From a checkpoint of a small transformer trained on Wikipedia: 5406 steps.
Each number is 128 + 32 x the weight over the matrix's rms, rounded and kept within 0 to 255. Layers, rows and columns count from 0. Numbers have three digits each.

# layer 6 MLP down, 160x640, rms 0.076, rows 0-80, columns 240-319
131151103130143094119134113166149094140095166176153127099197149097141164124089126084090195123173142156189125165149100113153062137148134100126096106146164119128175074147111128157184167141145104172143145156126087144111116148126109119151123173
151097134140094141084180141141109105123123143165038184169087089131135127121170118135093124133136124150172182099170148072133151122058193115104149114133112168103151130081158122126134139109094133101127110146125117123156164131090143153065099097
132119122144143186078130081181185089108179107144173146054163149129141106202183071145128088157140141110153071080158158186144190089111112122139153175109082130152135151124072131121199116111172110157125171158101127138071151155129101063142103162
089136143115166115118121091136114153133070137115178146118119126126102123093152086117087099160168180099157120095060192149118149110114130154080143159094078094086143163120169120135099099143152151105145150131094222136096120107113107233167159137
112116116154119060120119106095075108091135078114108158071154104162117157128127075142160138160130103092094130122093170116125089106101105158169129151135122124132148193172157097109073222107154169178105137077112141137115124138127131101170136090
065107089103059124120123165056160142124130138138144096101103078137158135139120149155097124124153114106207121115169154159154151135126151139153101114151145160143054167143108124121108167156085218144109135108105064169115121127125203120160128099
156163140154138079182141104078147142127059133116133161089134079097093139067147124150177119052081128129134118135077128143147119137003093098085110170135179114177141102149127120122189163123126116164121114155081127130029127137131147092140132193
187136149139095147136113114110184137198189115114156119062126101143088100118149143121167081144165118147129142117110107143133157161172060156126186109137066151117143136120106150140151171153164141114162134124139062127161079151126110077104087100
133100141129148130127175103169136135134079151107151119097088088137134162101133109151099077123152152120096110103133180143167124078151117146098137118162126081138108136148133111128091130152103103085078116118087195123154145138145154052132144150
141119089156079141145148102111050132189128124136067106100132156112121095123144128127140123097128145149107126133057127054129139121140142128141117094151151113097086127121118138118076091103129102100099141148134111116083125137118119162100129162
149116097107111144041127085103151098077090097044090121094138115164140115145157100155118094148168137131127142120159123156130131140168175119065076090096109167111171129163143131124154182155094083086127134167113099136148134118128090129139148175
168140143174078142110158080201157120108081152139121110148103055129134118146165103119146138136104136098133174130167081136135153093127138132090115068135185116126161110159158125127195166156073145168089132097137098128055129136125121168116129182
160124115112167150137147134205098137137183064096135101103070094143099126155085152169078187190096117137110139082172143114129185135160097126189152153037133113132158152133134120099091081136044109131106148136143108105126116158136168186140135062
119121093103112087121141077204188123096106099144130186119085062140121154172136229094188146124142123146170137082164130120099139132146175096158101128119110154141163099088113138115084053093051114094118109156107210104162094133101168188092136047
076186132142167090078103165077178129138106181149110091156169121112072111136163125179114092111148125095178130117120085150111113197117137114111123073106212137118119106126147143110127127111101076152114123093169120142099090081141088065088148154
136081146104184130198141119127132091076172101136130119120096128135153123133107168166125120095158145122099119105148073155115068130147123097111137059205151074108105107125104126116126128158125112117120110098177151094217126134123152143102112118
179135093143074095070144071137177121074088139102079153112152099166143128136102209160035112097117117118134124084070096108128111128107160130110170221151107177064149074132138130113118105090166088122101135152116067105082089111106180058110112093
177130117087177139130085104161125128128097141124115129112152068058080145118091122127151142180165116156114144167191133184137087127115102140099112104120209170124119142161145137117095171133206116120170130124160073148074107138130106100125117187
140135092116155177184107134107135116176123129175150084073089144078129113143062127105096137117088123130174088141134104106115106167189204113095128086139117111165139138172089126139130109122201175164128123129121187122111120106098138162127136182
151138148144067097071145106163186108147163145161143129065208098139127136211151120135148080096152123116149124131119096131097108153158138120122050242153152137145132076128108126141138192110154104106128110124143130147169152053104195060118135143
135124147170135114130116113188080159134162136162170135148157076112081098060183163119151116119095137107199160149138112129137161113120174124186073139168106142136093128109134118140113105155082087115120140137164125116075138133128154136111145115
146161142129180124140175080135116093192103080126128141152176070058049104182078146092137110120132112098098128129086150118146138095138160148138197047162068075129099152147160124132198112159111110097114103152112127104175124166098115162079164170
088122131086092107133125147099179134143162141128179135089036159151127169097140091182070159108103128146056116220165135115128150170072129146114133156108139141155102154163137113166105132084175132140100115154106207136142071129177168120141115152
154110149142115133077138069172018130111173102066123125181133160168119091115132108130154142141065112109186154111146043118118105155098155107137167177123140121121127095079106149115132120112046105097118108091194113150110127124165096146118109145
138150131133178138095167078072128166101072117168142168128075180181154171071184115171208103160130159138073126087046172150128199135130127114134120093073164123099079076155138133173094052135162128081131135128081200089145149124153093180190140132
102145141133185113106140127147094123117127106224172236141088088078119142124144136122130142192189138156179161157141120171150148131125058145060167202080126168114107093119151131145145142182134099106126142105106178145117123087143086139193127101
113125150105111083134088141129120115131178072101134070102153130107121106158070058052078202187130110081106109097119109141137063159096114136140198130125148125142056104085123130116209103138144112132145145149120166155164091107130049126126159176
178196173160073142113224146146095148186143102117118118129119000147109065100086127064103065126125103161094158150108165127172065160114061094163091141098110118151066164113131156063176119139120110235092125163164152172134224143204151129091145047
189062134110146091137130134169164130084142193165154163105144157107063129119170154111088139093114147086069091154157096121087191098133130125179086155152178097106083114118075130122054166129120099177099141153110164120166107139132121158136151126
143090122110114135137115144191124124127163115100167130181162068121165155148092134134089131113133131172143140136139132151106149141150124146154105119135124144136138145154071137179195196128123116160123108140095151123116103163161153120198168139
099104151092109121058164108109192155162123181168114103122160143112108106085082175103182085096103143145162123075116101122161135118176098150135100086109154162087184145097142129113119128088115119139115121117064092112150130172105083102081119122
134103149104091126139095133110105155147122101122116086139148140160125135069153118120107137128108126136123126146112123090108072116126146132121160105091114139155080155096096141129087094073104147179135121081204139145166089145127177107143136119
173104093109155119067121103093133141062141121112158083096126166135136164195175054198147134088176138135072127122113109195118149123125120123095150141091159140101094115192105138149173103138116099103148116141114218135046124097123129162169193080
162111200132165137191177109190117137048127077199163170113129096134151161157050122109106110172145124132130154106165217164142143190123135099133135188116064153183133192121119146153206160128104119130119140134128112171086100139136170167145120123
121124122108180181162102128101135128126143077131072229142071104157101082102162124152144172158116132105090138165171107126144123096157119128138107099088114148115180122110123135101148126123159110118133104155135106141113121122141157126136143147
142103143131171142141097071105191107050118097081183120117118073133097123139089091154148159107092126046116112113058132112104168079069101139158174129117111127167143156112116120115190115173119155159163140194161084147091149084108122145140111147
151149148114089110063103090193176133138153144175162116079152133189103132202149134167114082142098181108201127140101095108109156116175174086192031117183171145140197161115094134102142173159155152112097141109166145121117106153130165135160124105
152171106105114147102105070107109109117070121083138142141121097119159143153138108103146111114108162093154140076173143146120111150124030132101129145129138145164190108103079116116091139160108122160117114113048081120174117050100115117100112181
097134164120105150107144113093157117153160130091161139129117134106113087117086139113113146062091131116123138144187108113141181138133104138109144104150120131108177113087150131114141094084114155148052113076185139118099151156140103129116127051
122122134169163118085114150120103183121150093084130124084088179130157102119080200114127139110075088129197131166142128132144110120123132118172126115139137156112143119111140146132116141142149167204139144139170112161022110128117109121131188144
154123151143122117117117127119117140140139144152111123141157116095082147120079131108084103129253132117123121132139114101125148114122138092113149124126127115122152129212132106145090093143149114083206145147133154132152125081069111082101111207
110158122116143093189081102127136095109151154183116108114158158123126168153171133130089198182114143155111139083135130176125155145148155168143204129128113125166086155130136118139155164112099109082146103100145138110092174152137085114122101091
176103130162008107149190137051115148159066136152111113131089102117118089088091116060077133115070146090160142111118139101133109075136102130127166135071095174151106188094110129132071138155093128151147133148116164172206143111118148180089135179
079094146123135105109106145072037133169143220134100132143147110120095174090230128180120072131167100114161160168173168134136134157076145151099079140114164153135105129125104123157161067152160149061138118147123182144125127126133088116153123082
116108100121125143172159160116073128171115148110105158145096180112111139067115071119101111163084113115085139122063126100140148069107116158118162072064088081101149144097110123126137131102165104119101128116098126122129126145107098097096162127
191110108120113140156126098149077130139188063092062159099082119153168106163076130129125139116121133145126121135064167137116098124129164115160184090150104095101136136112148128116083126110105083119109104104154157073040151116135108095089132075
156123122168102099097150107131122125139162152140093079138168113145125135134125145143069105202114147160074118136121126104128145157110163171098089119162128091127206105149151142157148110148200138114168108154091145131135115122125076103111127157
174071174147145171127134113084122122150123100143148117120094128104183140067152125136103149101144107136114091113156116125121146196121039124139058111139073166119141129136139115117144124090166085141134126123096130134109125128106138089138089108
087132154143152125138116154063169137093133093213102122152049133119201123134133111100100126175094138177130120177102223116115153196068175104107152139168170115121147081133134122106122090176184213176123125167145152115125118103089085126089100109
116156145154094110115100180136130126184108094122101188122162104098111118120107172164191157085115142154127120128170125154142133104146158116113146122159093100112073176109146123133120072138151177100104139121137134124097121111127148145117153076
161130132160147155160155100077106099118133097138120145097126092149071120056196144140105076132134130130163153144154117097131116013127141127062104106155122149139101148133125138102116127162131168122097136092143097116113084132128101096114094143
075169103122147100108107112094143132108133126128067139121180149110155153133132196079175097145100113139132103144111150098150095077168143117055087140165158127177159122137172134139113083123190143150146127138104108130145124147106097095091151154
133151140131159102138153115102157137093101155100144122095160105104143175072109192155125101112183129092171109105077125144166162113154086120092148146132093180115133128140145137145184122133142077157142134146085144163134107094100109144143121129
093118139085138163169124099133108116150092157145160100165115057143166183169175131118082108167151135057126101121175125133120155000111117149150044108173131118118149148112114135161110107115142086092137145159159111123100111154088154110125098157
122078100127130115133117160168149111125108155176139087117197088117086147146064087096153114133085118135100105171134180161150135132063173107167129113134081149116176115131134118145130114134113153080128140178070166126136049180098141073094155148
159109145143074087205129165141132123134137141067123156128133255126100119108133128074112138090067200153156098139096122091143106123091135129113148130141162088128128144148121135127103135107174121137111152143127098075142132160119107155101124193
113146134099168198098139101110152120125140146129095175212098152118156068100167093147135136126081092128197105137148091123077097120173104115120160164106101164122144102176110151127068065092093084141133100124110141153125135137119170181125120140
113090098129135091047088108189078152063071124124071107101174114144110112104114140101150105091127153164076127074131133116128104132117145109112171179082104176148079081148107128092173100076211184086112116057132135102160178104136084158086170171
141120134119124159150095109149169132131089122114109144147064096121132135143088162088137172148153132070160128102204112183157165153116093110195083099122190137076142141128149125133195139153101154191129152105140115116125152174124131179129094196
101121153127125155134129155074101113100180149179115121157141135168112119168145119129170118120112171123082120114173087122085127040084162115172070164178110094172103122110143128080106159190099149136109136076184165142110123126131158083132081042
146140147096093109144096134183135113104124104104112121118186184169130165109187107166128152119152139186087118150153150108156078132143120149138160135151116138120123156158137113170135103145115137155110173103128155109094155178135164116187174161
082122113139112119100127158081127143160146095128140097131104038101150118137066124090151087106152146176148151148063141100101111089159104116117181102165121132168113146136129135124115142074127125123133136121089118146142181034114103074143140123
141146132149090109129154118203100141103144079174114081110081140130163116130101155106027138172136157123202129091100106133118136122066113145178159152114183096106074132112140128113141122101109141149142149118115150143091074196150136133134133117
091139087157108135132117131128161135160135118120100156150083153162156137171153161072152138139154092103126105141131125154113126092220122130138126137153102123160112151119104115123116162108134135131122147118174150108124138117123112033082081127
136124127138169168106125130119153129000068137099156108122071164170190171158158105112119103204079143148148170117076143120105173085140081159169096116168140164142136126133143146146121144118115120128105144078101063112135132099136051116163172164
087115131134123235113136188119105136144098123117181207136180144189100148090093129207131153090176138189136124162132060118154085147186148109082070085108136115106156111179085132155154106118116094114134124141180076129162123174133168180169126101
161121125114144144127143079087091144130125134106107185131140087105109166084105123109129178114186128156141168140142107097114151167109110168108131086125105132090133151150144134121127104150146126093098131132159139133081153125120123117140089180
190117146137143067172101107158073095195176121139160038209120137107115150160126107173039111138138161178083143179222118102124120181149074143150080187083101151154129145140137118159092115103138156082140126166114099101217139181120151172185092112
095112151137162148169112127146165139101140222083095196155088162137157139128174076105120143126069172205130106114117109119098117097210137187148144111175146143129194102111163132147059151115134119153162125100188134125105126163137141131145158150
166180151133127105143106170151068119147131101110085093103101219135115151128162153168137170133189114135177126139190102125156097224135122173114096118140085096175145135169111121149061126166149132164153138165107121150100060170120203193154146070
077127134104129142128157109084128092115170155151176128120178181141149097084140100089180116166135100133127124093128124101164128107104166141079129081134116112103099131123102131094120074152151130179123113145179097138186160140148063108153127121
152117100154177110203106147193135167129143168111094147118152125094135116129149160098108153104186119131091101176095187150176200132086083162121134148111159134109118167175125128173167086120142068136176128139110129135081112168122094149134124155
143113171144028115181178094113199125184151114142115144183135157061136103175120093119156081097116096120136128126127161078138198136155170124122098137198172116139109133072130111144167177183081179121127113111085168117112127224135059123117101107
118151109199163142068166130136130132059080130109137113050100135184155090168083124093106075108085100051155151151097120095091123043084123100140092146111142175137111149090130134122153119124099109118091121137178084140162152092127156127134138113
160137158148076129176114175124096101100126166103141208211161113094142094169097078099090145130063142180185142070138102155157109193148081114115117103160155133103120111109135153097094140146107145163100116135145119116084146187116109193124100192
140147125120106169110123090079132134200183181169156124071036117104154091100162170148134117107126129140149094107132117145124106127130173115141042004123158097113130118106129120133094117098021145155113118111114158129098141139139098164134124115
155137111166082151094121157151135094183142116135101106108160115157102120139113109126113127124152092129118183155101153186163119189141142146162127118151134106156107105137154117123043166157146149145102116172157074134162129120120148201099108066
161103138140085165130131127097166133126141154169089209156127213102120149136093137106115087136062128120151126177165100121097143164109123098094133119117158115103129105164134139107130131101083106107110133129155129114131141120143130108117154093
099122091133058169130108156142160151183117135108128147146170120214154136117129081190157170061101163147150097071000113122170120129120113142124127156116097074150181131100137130116111190129206151106132144121166120097087173145149078089207076099
096102123105142133139121180153105118107147146179134133142125137119134147108110075155164107105142143096118150125160118149136076076121102155086150204131113160144101123135171142152152113185122099092141124150163154143129163139118088180124151155
128114109132035155145112170106105119129161139150074110097171187129154130125144124125138184057152129148116162144164068097100165148108172108163114135111092127161121138104123139096088114112109171112098128137100172119089192130128167108083063045